Each number is 200 + 30 x the weight over the matrix's rms, rounded and kept within 0 to 999. Layers, rows and columns count from 0.

# layer 15 MLP up, 1536x384, rms 0.0777, rows 894-906, columns 128-255
198,195,194,198,192,202,183,201,210,204,200,186,216,191,212,185,198,209,197,202,197,196,186,201,203,203,208,193,193,209,203,199,202,205,206,219,182,200,207,230,204,200,198,197,204,202,216,194,218,213,235,192,209,201,213,181,206,197,199,208,187,194,215,190,189,198,214,205,208,205,197,208,192,214,192,199,209,222,191,200,202,194,191,202,185,217,207,194,197,199,199,210,192,196,203,202,197,207,196,197,216,207,199,196,210,193,191,191,188,199,200,188,200,193,224,202,191,194,186,186,225,211,193,215,175,195,188,207
191,210,175,189,209,150,219,225,195,168,162,232,150,197,224,181,170,240,189,150,206,184,158,170,255,179,217,186,216,191,230,246,208,256,170,207,174,155,177,149,200,215,192,205,203,185,168,191,188,179,189,197,141,187,187,206,223,206,183,202,206,160,177,169,190,203,182,230,208,188,211,212,207,209,187,239,214,190,184,191,232,210,137,188,160,222,228,192,229,197,190,221,220,212,188,170,201,170,186,123,139,174,180,225,193,188,199,151,181,206,139,176,160,171,224,221,270,225,207,217,186,195,150,241,145,164,243,222
186,227,199,243,172,189,207,229,225,181,194,253,149,225,173,193,178,302,179,153,228,200,228,177,199,197,233,197,132,218,228,166,183,207,194,285,218,190,223,197,178,185,188,153,175,190,171,225,193,243,182,174,193,212,247,204,239,181,234,86,206,150,210,203,167,196,186,166,216,181,120,246,209,210,169,185,204,181,199,170,186,141,157,173,207,229,238,135,155,192,186,251,194,248,150,197,186,199,182,155,116,196,161,225,192,175,236,164,213,200,205,224,134,217,233,242,190,159,140,178,243,232,212,165,211,199,137,163
195,176,191,194,175,172,158,167,183,232,189,179,226,215,271,226,195,186,193,176,226,252,196,202,264,184,203,228,167,237,258,165,223,204,183,221,112,233,215,231,175,212,179,168,187,208,214,228,206,209,212,220,204,187,196,207,193,217,189,95,212,206,219,174,200,160,225,226,202,235,136,213,241,178,267,187,164,257,204,214,181,195,214,184,204,237,202,205,149,180,211,231,252,239,219,211,229,206,165,219,151,249,244,204,216,184,153,207,180,238,169,222,209,190,269,171,212,174,147,206,266,214,197,208,143,213,184,229
193,150,234,219,160,188,214,128,278,146,216,145,242,208,200,214,173,197,153,205,162,270,207,189,192,187,271,216,199,188,196,231,180,203,252,196,167,232,212,197,261,251,191,168,190,248,222,206,179,203,168,213,223,187,213,217,224,168,215,226,178,200,225,191,183,190,249,226,206,181,147,198,224,234,225,226,164,207,197,167,150,197,277,192,176,192,130,141,207,205,182,196,185,184,162,198,203,276,166,175,257,188,199,190,201,179,210,177,233,189,176,217,130,171,228,215,198,196,211,208,203,164,253,214,177,203,212,213
235,206,161,199,174,228,201,171,211,196,227,194,183,199,197,159,209,223,179,256,241,208,191,253,207,192,175,140,191,203,155,173,139,207,236,193,218,214,171,214,213,144,200,159,206,230,238,167,205,198,210,183,199,194,198,131,210,157,216,189,231,250,238,216,181,248,259,209,149,205,203,182,242,214,201,202,235,239,202,199,231,204,161,203,220,200,188,129,176,239,217,229,175,202,213,232,188,227,175,139,216,250,147,257,215,167,224,218,159,201,209,206,207,232,270,240,214,178,236,226,205,171,180,222,175,211,137,197
198,183,200,191,194,205,177,203,197,214,211,185,212,203,216,194,190,199,204,201,208,195,201,211,215,207,203,199,203,217,206,211,202,202,218,199,194,198,206,207,196,202,209,194,196,200,223,206,209,219,199,198,200,194,219,196,208,202,202,176,199,182,238,207,205,208,218,192,221,213,195,206,195,205,197,198,200,211,191,205,206,195,183,203,200,209,211,206,197,194,196,216,211,223,184,201,220,204,205,181,195,224,190,197,213,190,199,174,178,187,182,195,198,177,188,216,214,181,198,197,199,199,204,200,188,185,196,205
196,216,221,169,232,234,189,194,247,173,234,223,176,192,220,208,189,205,251,212,249,255,151,202,235,183,187,227,179,170,206,201,163,179,204,201,218,281,244,247,208,212,260,211,209,180,213,206,223,160,204,265,166,179,256,149,204,236,215,189,228,216,188,172,213,191,200,234,186,157,231,195,172,267,241,167,143,171,206,216,287,199,160,244,200,178,222,246,159,232,209,247,249,211,185,227,214,168,171,199,186,241,216,183,197,234,189,195,199,127,139,181,223,244,214,266,171,166,199,208,161,174,203,172,156,141,185,235
186,145,194,169,158,162,208,226,216,239,192,171,183,232,231,198,193,265,148,115,201,193,130,214,203,188,225,226,173,153,208,228,238,171,208,227,227,237,196,142,193,215,216,156,194,231,173,200,156,228,233,229,166,171,268,212,235,236,209,230,203,144,214,170,167,212,248,237,188,202,199,208,206,242,225,205,177,179,221,252,184,198,191,207,192,188,180,201,161,154,173,315,211,230,176,210,194,202,213,243,165,179,209,201,206,225,196,236,169,224,194,223,151,140,233,210,242,190,176,202,210,211,198,209,207,241,214,234
173,192,184,204,175,206,196,194,202,206,200,203,210,207,211,197,203,201,200,208,188,207,181,201,191,191,210,200,182,209,212,205,181,214,207,203,203,197,197,194,203,209,199,183,200,194,210,210,189,219,195,205,212,205,203,183,243,205,210,199,196,187,202,196,204,194,204,208,210,215,199,200,207,189,229,201,199,221,189,208,212,200,201,195,199,205,195,195,195,192,208,224,199,204,178,192,195,191,182,171,206,207,208,195,201,198,190,203,165,182,189,191,207,201,213,202,195,186,205,188,205,204,194,199,185,191,180,202
230,191,201,194,220,190,202,159,249,200,119,215,206,227,217,189,144,199,141,197,162,220,231,218,183,207,230,192,194,196,190,177,203,200,182,198,234,201,230,174,213,225,229,149,222,185,183,236,223,241,210,211,188,161,205,165,175,188,170,166,182,163,223,197,230,152,204,184,143,223,181,196,183,208,235,246,173,252,184,236,196,200,185,199,215,196,181,199,223,149,254,204,196,213,185,182,217,182,189,127,216,290,176,182,191,207,218,193,200,187,202,203,186,215,195,149,176,194,194,187,146,219,155,176,169,228,195,211
234,204,245,163,246,174,190,191,202,258,173,184,222,161,207,180,188,223,242,153,158,188,212,232,219,177,214,185,201,220,268,220,150,178,182,164,211,192,285,165,248,267,210,231,184,154,148,210,200,227,182,206,167,220,201,186,222,184,227,129,181,206,180,161,195,198,157,198,177,230,161,219,201,177,204,144,189,258,179,194,177,234,220,226,199,228,230,230,194,167,156,238,201,175,219,210,197,182,232,198,160,188,215,264,178,181,198,201,192,164,255,228,145,119,288,153,208,178,186,174,203,222,189,173,144,171,210,243
139,260,188,190,233,191,197,166,181,199,168,190,234,202,190,244,210,212,190,189,169,156,205,186,241,222,226,234,163,195,234,198,216,201,142,196,223,233,187,178,149,237,185,244,210,233,245,150,209,241,202,239,223,167,192,203,196,212,185,151,191,176,264,146,188,178,165,210,236,137,229,204,214,204,219,195,197,218,194,201,268,186,166,189,216,169,186,195,205,191,240,217,208,250,197,139,235,184,212,153,192,252,201,203,205,200,174,233,183,182,184,170,201,179,186,218,200,156,219,189,165,218,158,273,257,179,187,210
# layer 15 MLP down (transposed), 1536x384, rms 0.0719, rows 894-906, columns 128-255
205,203,195,212,208,197,201,203,196,203,204,201,206,194,197,187,198,204,209,203,203,198,195,210,200,184,206,214,196,216,191,206,206,215,209,189,207,187,198,203,192,202,201,206,202,184,217,199,201,201,206,206,206,204,202,198,193,206,206,204,207,207,210,197,185,205,201,206,202,197,200,210,196,189,196,198,197,199,199,204,202,202,201,205,188,198,192,204,195,198,208,204,216,208,193,204,191,202,189,201,205,207,209,188,212,204,201,191,200,190,190,217,203,198,196,195,210,188,214,190,198,197,197,194,200,194,200,198
235,203,190,162,235,188,212,196,170,206,209,204,214,245,241,208,230,177,175,209,190,209,205,257,212,211,183,165,178,189,161,186,228,223,181,200,192,176,214,173,216,161,203,177,207,208,176,172,188,189,187,183,157,189,213,223,196,223,198,217,215,232,195,220,204,192,211,195,169,204,186,199,202,187,207,208,203,212,212,164,236,246,185,209,158,170,202,213,188,159,173,210,176,198,240,179,189,192,217,258,188,205,196,242,127,209,180,223,200,168,194,206,242,231,253,145,154,244,196,240,180,156,123,216,219,226,223,213
222,178,213,202,268,185,246,152,173,243,191,235,173,178,154,224,210,218,229,151,195,207,216,160,169,215,221,266,195,214,192,180,230,202,191,187,214,211,202,247,252,196,196,213,181,181,210,206,207,139,142,175,179,180,197,167,206,178,151,162,209,230,210,214,205,202,184,201,234,234,228,189,200,172,239,245,221,224,178,239,176,195,150,244,201,206,184,153,178,201,212,163,182,145,217,197,196,241,181,153,219,255,170,148,220,201,273,178,200,237,257,207,196,152,181,225,174,233,219,162,216,264,241,157,189,200,296,226
159,230,218,209,259,204,173,184,190,162,166,197,223,164,180,194,260,270,221,251,206,234,209,193,167,230,127,151,229,216,176,177,180,204,241,188,214,174,170,227,187,198,212,224,210,225,184,237,206,200,253,215,193,209,208,216,151,238,178,221,165,213,234,184,191,209,182,187,168,187,225,219,258,162,195,202,255,211,204,192,234,224,198,184,156,152,225,223,195,155,219,152,210,199,180,227,194,195,185,202,154,231,209,180,126,228,169,180,224,170,196,219,214,190,161,185,205,182,192,169,170,205,150,179,184,227,210,235
179,239,215,267,213,178,230,205,214,148,186,183,228,214,223,181,219,211,243,154,176,265,238,201,190,213,128,180,202,209,161,175,211,216,207,198,157,226,215,188,209,196,182,230,213,212,215,228,231,168,234,168,180,228,227,131,187,193,232,251,139,199,207,182,142,189,151,245,216,172,244,190,227,292,157,241,169,218,263,196,213,214,201,165,204,226,175,199,174,221,167,163,178,212,193,202,199,193,194,221,162,226,179,244,165,240,197,185,233,203,182,287,178,194,221,200,189,199,186,218,186,229,196,201,162,210,244,224
226,180,256,184,194,236,187,167,202,208,170,191,228,186,160,174,235,170,218,203,178,153,226,205,213,169,178,237,162,205,179,253,211,247,201,177,196,246,193,166,228,283,225,185,225,203,198,207,144,248,175,246,223,173,214,185,196,232,167,175,216,196,141,159,163,249,191,226,235,184,221,168,167,208,203,191,169,203,169,254,244,219,171,243,182,216,204,200,233,203,211,196,198,170,244,161,206,211,216,228,199,168,199,170,167,231,179,230,261,204,164,198,126,224,203,195,208,201,235,201,191,238,221,256,165,199,250,204
209,193,203,190,208,204,200,190,180,211,184,199,207,215,191,203,195,189,196,209,216,194,205,182,206,199,205,202,217,205,202,194,190,208,206,200,196,192,193,194,212,193,210,203,219,209,210,195,198,201,186,201,209,207,197,200,217,210,211,193,218,195,195,199,198,213,200,195,215,197,207,179,200,207,196,193,199,202,199,204,187,212,202,188,189,203,195,206,220,198,191,198,187,198,200,210,219,196,192,209,207,210,180,216,192,203,209,214,187,208,200,201,204,207,206,196,190,209,199,204,192,186,209,189,207,206,192,197
209,214,204,213,227,226,184,208,218,169,167,204,137,168,222,188,160,186,181,170,214,190,188,217,220,132,174,224,227,196,206,238,224,195,212,234,234,211,170,193,169,218,214,205,196,200,173,254,147,174,171,225,157,172,214,217,199,234,135,216,264,234,157,173,202,138,192,171,192,204,192,192,137,247,226,202,201,207,184,209,195,239,258,221,154,190,270,220,149,155,183,204,193,227,204,263,247,221,112,221,185,175,200,219,174,242,160,162,220,177,235,221,170,203,215,232,161,203,177,187,134,162,202,207,210,205,224,183
155,163,222,219,187,180,194,212,225,190,174,240,251,183,179,197,234,192,181,209,223,203,224,185,153,201,267,204,199,155,201,179,191,186,238,202,186,222,228,233,211,163,247,153,186,192,193,202,222,169,197,262,135,255,178,170,158,168,223,223,188,174,254,249,211,203,185,160,192,200,155,241,199,214,235,219,142,179,219,230,162,185,214,218,258,156,149,216,247,207,152,212,205,252,196,164,186,181,229,231,185,198,196,212,192,237,210,214,181,217,181,223,182,208,188,185,172,224,195,238,206,143,209,220,180,258,209,199
199,196,196,186,201,206,208,195,190,203,197,195,208,206,200,199,200,191,198,211,211,197,203,221,199,194,204,198,201,174,186,195,194,197,204,189,210,201,191,196,220,203,208,216,199,211,203,202,206,195,197,196,200,192,197,198,207,192,193,203,225,207,194,204,196,202,197,181,191,206,183,208,195,190,178,200,195,193,208,204,189,206,189,203,198,177,190,201,189,206,198,203,187,198,202,206,191,214,195,194,195,176,202,206,181,206,203,214,200,199,202,204,195,196,214,188,218,203,207,204,193,193,202,205,170,201,211,195
162,217,168,191,203,175,186,150,204,206,190,203,235,158,267,205,176,141,191,211,172,190,219,232,186,228,239,198,230,195,221,178,215,194,237,210,222,187,207,159,209,199,191,150,149,203,128,164,191,191,195,231,181,171,179,188,153,185,240,192,179,221,159,225,200,177,183,198,209,187,222,172,192,158,242,202,167,152,155,183,258,232,177,251,218,174,195,187,201,201,220,240,220,152,178,168,229,233,173,214,196,207,227,223,188,217,168,212,240,230,168,188,208,184,200,173,253,162,221,179,169,227,195,189,187,207,173,183
206,225,209,193,238,206,149,240,178,186,236,213,184,209,193,215,183,192,206,183,195,194,180,223,200,164,151,224,218,197,186,203,235,226,196,227,135,166,172,165,200,219,152,205,161,187,158,242,218,180,182,250,177,221,163,226,196,202,192,220,201,184,225,212,214,247,204,168,188,224,199,218,224,226,148,178,160,210,173,152,192,207,208,210,237,134,231,163,212,164,180,173,123,190,203,237,201,199,167,241,198,160,228,206,153,206,174,218,252,222,228,181,210,252,163,218,174,237,224,195,160,215,195,203,229,229,226,195
240,160,210,195,201,180,224,197,223,238,229,219,186,180,209,146,157,243,228,198,217,258,228,234,201,207,175,161,188,172,228,189,209,196,175,207,195,188,164,198,166,212,233,271,211,224,263,226,187,218,201,193,182,214,210,260,185,201,208,136,203,166,124,170,184,137,148,152,191,209,186,268,189,196,186,193,216,201,207,212,167,217,149,214,234,239,237,201,232,182,251,229,181,183,166,198,177,219,162,170,171,240,192,178,196,225,246,244,150,180,230,267,163,209,249,225,221,209,166,182,216,220,198,169,188,183,158,183